Weights of a small transformer language model: rotary positions, untied embeddings.
Each number is 128 + 32 x the weight over its row's rms, rounded and kept within 0 to 255. Layers, rows and columns count from 0. Numbers have three digits each. The size before them is the row's rms in percent of the matrix's.

# layer 2 MLP up, 320x128, rms 0.226, rows 0-50, columns 0-127
104:113132152104136156118146107126133112127131136101100098099132092109135119107165112130129081155133123143100163113133100106160003154126113122095159153119157181075112141087029100101183083088161102108133101095141129100114090104147133110154131117071146116135082149087163150156129137140124132173091073099105125143170137148103122129167176117004131079128152112065128138074178110100105118104174
092:140119193104119125151114088076136083128164058141054142089124125099153150115133136093132190128093184156127143124119071123068145134138111131146134144080084102095140136116188153189178173110137098109144138235112096111158141117117166146134086129142132168139205122102140139084158119078130081111095098150185123117131114111110088081139112124183147153106146092077129111145111198135088118148160
098:100164087137140104091131111072156104143114160151128116118173209082087130125102098112141135144112184076140105109117146136150093213075084088164203181136166165150178196111099101151144105117140139135139142136144161166106141116117128165099139145114109122171114135165204154107080186097099107139177144100114097124116195112151150156086129182084122148127099138143155194120124145151099126189095
093:141144107150172091110129149150068172081129130115171087092114132135159162112095133100120113166113070120087118110118126100130169178071129142083100068115138147076127132181150138113134167156174137115125157153151110040104118103128119119130163135124133057114159120063090118154123177088103196127112106100091176124131183095142181165066122122123116081161194154146114094062150160108078175137114
108:111130132133095087193147091121108148128110174079163170138141098110116156098191148116148129100078153147117190110140142148156117115108083117166079140071137093168111105132086162129130157112053159112172108117132144144080118114141144101153122144189074093159207151134134083112167087136128119122097126083106196180134155100145144121124182157053105138062133079163134166120137061106077141130101
094:130113124176158140133116159123120162157095135136212137114125138132122164059107112166098101096059132083092133119155124188125076135106108110174170094122089118141090172187164108112087160104151073134095111130166172105190087144101135094126128172094154206129155095136136193132123161130090114055134181136113109083056145127115136130128134133123160087111103152073132143074123093082102164167129
101:130097146179107107109131136129152072167158116155106126109094147132146157122150093115133088128119072151154144129135107067070153105134130148130086110149146096194145090144097153137111129130133160166149084173050133135129131166116142089119160092163110126079125170234121115103128087099157169056150207102156071090158101137124114112158111167125083120110137135132107135174089190201172182101132
079:169082074157159135161097186139116147142085096130109085164124111114127135106154167136090154123102159183154133153144095142136132150144103165172110096130030118139083122182138095156151118178168126142104107147167110158118133140141156118035124095115135158138165140068139117124111075111156120088096090034030179133136121148096127132127162143141092111091139155119132103199148128143176170106131
103:092110117117072126146139175121124148116152137124108125100170122179156105142114081183147158130157147099185185140067097114111139122149109178087136042173110126103192133127127073114180099164169131123150118177134156155153149137125117113139116128123099173113064118101049116050104196160148122085111112102128108094085121167086146156174103118172111106100166103130107068105165174120182155123112
090:096096162160168163103160150103157112152094108160150185184101155100116147090154109125138202159092096097073155050189119136161099122112134105163161086139107070154062121112137142102157193103069126147098137108150117096111119069132105136117179079150080157141118090144152119119103157197158136170120107109128113131146147147083106129109154151076094094156126134203118093128133142131176091158072
095:137108105149112116086140148141128128145101144174128138089158094117123126144100072111102089138072113083175095128226110156117080166095132121141137173106151158117162123209120115130121092144115172112144109009090132112068127148127124186108079131142110104124144150074143164083118069096185141127104092136131087145180085095084066130067128075108089143152129127118150127145147094133136146159106
114:112111131174100140167100176170188070116139104109107116071144166116133113102082138127169103094138167136097194108126155130126188098129089143114121132090145142085121094124178170130143100121149159157097146091119089129176171089144154127124112147130074048090170131130135138122084117141136118164168101192110134159142157156081172145161083081194164056152139093162136132092153152141160204169099
092:132109069147117090121100178118065145117144111162150130209143145112122117154135122138089109116111092117143171131117153079084141143115117127097156119137120161114161133139123096060159127120136170083123128120110161148168192092147128166109111087166123154106128079152151184083161159136136105145183146109195149140187115104182192121139131149190188104090083098151118102104174161084200127117042
107:152094167164134142140123097079168093144151106131089100097124093168069109096141150109125153120134138089133093096100135046088142099109104078116176130073121144180127102084150160121102048129167096074144143115179093101148172145126110176069179174149176084127113115152144082124147122085103101102122090144125121149083193130081134193180126110130130129103141154182106153131069142102097142130184
094:153181117144052126160158177117132092145091139146126177145166096177064080120175149162101068157150167089116128110123118120153150147119092145148117137097179128130121121172125177202117138144087116132138135121113135141133054080116077127124149167127092173174175144161149115155161104077143130114143081123144101191106141182167183129121079110103103167116107107169176052131154069134111166110110
086:149124168160162136182168074127108218145111114133111144106202124080122117135115070107135123145155094136146111100131122127107142134168166118147155189052159148153144129122129154108040122110133188123157146119112152146151167121106108145170085103127202104146123191122066142128089078092088163161081193136145113155169068129133105121142107138156194123163103115119110113117092159075157095107134
117:123112156049159113144109141151079145117126128108074090112122101070084075110132136174184137104123203179149198124133102146182123088085194139153105132155047117181111133086139120153108124105162153114092135139151120104103122137078135127091073164140102116142079095128092077118146155129154079071082122140096118135157127143093109116132141130119155087079081067098099085104100105149106133185159
106:111128119079138116137094158135114168168087135165142107197110123164154073111115155180149145130168147130092060096153133145096208213141086142170144166146167081091120111142179155087110142138192114173123098123184124119143156101104128142121184070118132130095141125190092095149155144130161172133139125143158088133111168121174134106076157133189063159139131125067163123174113174103123126112135
098:151179135141175168105098131087112124157133162051112178146122159133122129130108147083104119098045113134139145140145091163156180153099126107074124130123090091155127110140121091092166157067124145112178180150200069138088116168108123081143207160115110136166124144133216148121145076117142117159130135120114172152141146148153100236150119135156101074165149096104104124116152135112126133166104
102:143144190146195140137107127076169093159179082109108148137132179079188112143118131084132116116109141093187036123140085117109157174134082106096143144115152142159192120100110129082172131170056126126139171123117177100148117034156090118125087131124066107120097131111156195130122145140121124058157179056140133116137145145157138153128133128114099146131132083122121104126091117075156148129137
094:159177138104120143136176107142156145160123123046126095159083175127086165095149159117105122197184098084139134181160083138127141110175141067072175113163101156154124149129138140122181118140123140136186111124111154089131152136106138110135111142150107121082097148157142113169127115105108105112098133099090189153140102071107123113134140108146165185098144144121140116239145137091096042095054
096:109085087158206139110122143087149062187132186185105159060134122102122106160153131156097098133123175106144125145159126202156162050120125151119078167153160115132126083148146111142129101096106126097165129146172071139119141093126136090176122155170133142102071106190136147113092082122113165080166152125142118129050143141164133130108134107139112186110139115154118102164105045133094114081111
105:132161158146154102123118112073087130192102193135097102091094123125140123093090124122148160129161117139116161077132104240165142176174187117083110138159060151114158078145095131122140122178147180125158141101106144132090062133095074138162060131168131120122161123201124157121153121060138071128093121096136101176125179120169149137104142141110127101097125136119134082111089132095122134088167
111:127142129158115146142140159118149119104148162182131151138097199186115127119163085148114153110131185142163170115095134133188103129159172198140103147144121168218087081116167126131129082149120112076121200139124187095154187157164127156090136089163121091056151171135117126117160167061096167138141125117077108103095141110123115115122100180129131165141112086114083074118114177179128168122134
094:146094105124058072087124184150086116102158138122215126109115130141087138132107160116091116117144136086115115177115085148089128118116140100109098140139083137127194169102131108131150131129114109082110139088106100125075043124174130133116117114118209059108202100111117138101079123128160140104116140042171097175168117168143142137138154086223109093128118133129154107129164115092121155160119
092:139083158116195082146165157093139110120203149144100146166118144132125099125188146093148126178059138083076134158118165153203139119146108096112112152119138169079137100107133127182123089133159139168110128113160166191149087129151114109137111104206142140143127139160164123142189129112146105074151090146086123131075183086056163170114077146124144131182109163202157139114144119103127098107128
082:128120120100133106150189146167150126147072049116116130111155151168216076113120149127189122130096142146140121114121144123117170154104128115067133064129091124164056153111159109088133175180114101143127165162102117094196118159118119148158127185119136102144173101110103127145072123108117162136096138113128097083022128174145118128091157091126113072162149139137087144166129168060120139087101
085:173141177121165119176086082119134073081112040143081108085153104123178129157122102162104166098117117184159117110161103099139117081180150123114076151095066117112177091126124123155113115116140117112047154135141104133144160096141085135147135112136176131091115158114118185096146145105165134055097121090138165166081148156075133129172123111159136142117132150129074099123117108075167051080094
121:169124150082189125125112115113084155143089117126128189166106168140127134095136065137125177141150098112168103048100100147150084202142097119128126195131081135125141127151134096175154126182181140159145130150124131115146141119163137207135063055181165136133108116096142086129099131099033118096096112137141172112165115152133120123140166138107095102144120149172123124164124156126177186194116
109:125106107135134121148115104173118131099082142140084133172146069126074139108127118157130122156092109121105132149124115087097064238076118107170139150111120133076149149140119132072110177103134077155105124162163181127158115057102145186086163196116115135161088095114095145154103104134119178172128135085091112123098064124130093104089115134125132089141196146167179103136166115045135125116099
106:116108189126154107056170152081126098129104171142145113131106146128121118148127106116133116144153129126080142117122112120083141140141135202208153102164175080164126089109146180163164147112121104162095085126075107120160129122119103122069151154158157072069231107101086132142130159127085116121115095116146097143161096099179131185186167155116047162151117068067137122144122117107133127122093
103:135151093105097159120125125125181132163100176042115100086152164135140138143206127116137092100148134093108172190175149162123194087144093128176097098099066089096111112108179133130149116142144104129087143146136146073136218116108124084077168149141099135111135176155153105154065112113122117129190151187099130090130100141135102118083117128144204105129085160179132124139124107144089147084107
100:170143113192125120131090148129090108142172119127093095132109126136104149156141123143067122197129129153120169147067102177118102168153118110077103107072151106113137207126061104106191161163148096102125165138170158189137154069122093153160148113108096128071137113128197096083107109111126129110149121153163140113148125164140190185123149106111165155104100130219151124098068143106168091120101
102:188148139142136138144178130128164145151158099109138144186062124175099102109126180090090132145136126058137148139184151124116077139182065150090186131147138106123180107143152132092101137133092158071120096120125149204097116148132101154151083122175179107113122151130171174124131109135215123126171122161082103158110147071100113119077103142071127081071102144095112165131063111135107114162131
092:144122179123116123137100087164088093122148114111174130120127119092131153153128156128154145185143152076132101136155017149134185068116145149137070117087149141117112095149111136126136073067170116143139117109120064109071057110108150094142150098138122172164138123139128151111172102130153145050045176113150105107155141143164199101140155165122166185187142097137152124072105126139128128160106
112:104138125121135136130134156147153101155125151141134111111119128176088189059138124179159104084108152082203098087126080138135119120155151108124119073124168103075139153191153064124142114130158174093130142159117153120148114062143137067097067130150165163144100146141126162149120178196148117095107146157142115098125188126166176101165101127177129105096124116086081107111156161155077061062078
103:168143166163143101186140158127140156119204155112127088121088090137135138124111123113115156132162084187107131099139219122099193133078114167084068133096139121155140111082115112167127123096068192137168093098124174143109130114120150121110190101150090158125086089129161141137095094143152156112096114121137161178127210143120097150098114159147112118062057125130133124153072065133145169124093
102:113122146142111183078129149082141064139162105225136092110133120129122128137118116167150161145120159155098109158148133142141067136187141076096176119134116107041121163128144123134096155118177167135133112140112111107156104136160132099145176139087098094102134096152193111148117106146148095098164173175114103149100088082170101163012115163107095145177111168135125128178146137147143132200151
108:107129112093114127123135118159178154143087097106080066136141089114138188124131113162136146137129123210156083156110155144160140154168130144146083139156154130093124117109158153123151095141156073123108123188061130125135099085111198142165155180040154138125134102129092161121148169081060145135153143122173132063104150104140111089127075165128159105097058136126135124170168060184139151179139
087:114092144122137118124147160093096134142149159089096086054108097169154119136178135112105043123163068142157109141110104097108156120124173115168119125171160133106141074156165088171144129155083154191084105151156097135078104100149155174122177083160128116167129179037133074130149158088183147139131118143116103141160097110122071176163124090152153142075139148100133182157117172117132159151177
093:080091122101178143111109097062090125148131094103150081126138094085125132129161160172123134081057156174154194139137095180149193146184111091216114158111093132143125143135142128213096110107131064163126136101125180133131175147119153169096187113136092185116115114173128122110114139152096128126109172170088124083074090114123146137174090167127107124129129157155115106163094142141110137107070
095:082101138141141150092181139113172191094120144105105113087069073121138124136174163120085145118209133143122142168167178070093152132112118181140125111115138102083155133085112138208135057104071112142120068127158162180110134107132124128133134075106111094123090044143115110145077132132187100098109113147123128160124143117090065143063130186118093129115103137129091171145128121118105166135178
110:128180175135112084089103161148122130074101080098145111183190162136137160079114118134136091144113171161078093126101073115154119106138091127057073168084132119114134129109118092141180173138102098133167124158148176090142186146147085120145143182146140158162164146121165154099135112093116105053138135128135128079110056140141175064143152148150138109148154116160104118151123141166048177106072
089:115156103132095046101120164124142149158104164108192116090104180112087110120156103116075149081135100096123153122098122151085073080131087142031162081164134118054137108130125145099149154131133144111112123105149089103097120102079157139155108100111144132139131151093070124118162141107145194138141164133206123164164087061099115140121124144112207097121125158093130202184131116102128107114098
088:153138114137122132127107125170124179168139142114130177157140184158132106158097138164102120153092035088129080092114163121087110138109159173167126124076089150185143091073191125070082162158096172104109140145095162085136121153158148168166061094154102084128072104140141098139116163141162172132162157161157175127120134133169153114136122075107207178092167179112134181137126139132112137154131
098:114105155118096132173121135145146092146127175095149171157100138097116133115110187092096113122041159188090126106123070111153163102116113090171124103088151100196108168089095157144124188095115142112144101135104106121152156088107131118105101119102085129161180168101102168096111111142087113125165093137172177139165134160114194073174163122185132127081182105146127163087105041137135136167084
088:136099127153152121133136092114187195148141169120109124149086131133092172140098090126135164099148132145194118076081123087103127156165155099136124153149103134141064131123099125088055178078119139158139104114078176129169095110064073138163171116116206130118127124126086134155149167145123181104154180091115137105138107163165152126092103081177123118131130043102113140138146105119111170203191
090:106113140112175119112164143145159143146200042117110201149057143125159150115176136116139126139128159119120138133105110178129168113190109112170184137160114134198122109165153124166147119130086139155161172141073061131168127129099130117077141088123082130119128117178151079122150107076134033072142188159136185095115139164093103113082119169110142151148134118163104143161098155104127122168150
116:127135140091114146133176160136131126096156198102150099139131137126112107172102162103127162146137122126145168131132090091174144135138114101099140144114149151106134057168102075157076118096163074158088104152079118139123139102095179134142116183128107161187106096195096109066161170125144055052127099077140142109074141114104157149109121144090092141065099152123072105081079058130095137088156
088:092080102120054000137072087123152148136204127147170107182149063093165206144113119136154118141148152125131081128133111087089126133134094102129161136112102103186169099184135142142123095139134116169125072145124082188142106111131114132150094142122153106077179120141120130111105075091107108184138125124186150145108162171114094148148124145159111093160099123102093138145155123109154092143153
094:151168114156092121082132144158147136119071121121175122153161117129151154164100161089165110123073139147066137124062110113100108126057143088113160117125172153101187121112129083130126135134110198146121165135143139196075100115160108095141119134159135146137073131185115127077176136115101114097171057103075114142133144046139135082095103117104071174090148181117183114118151054114109144126152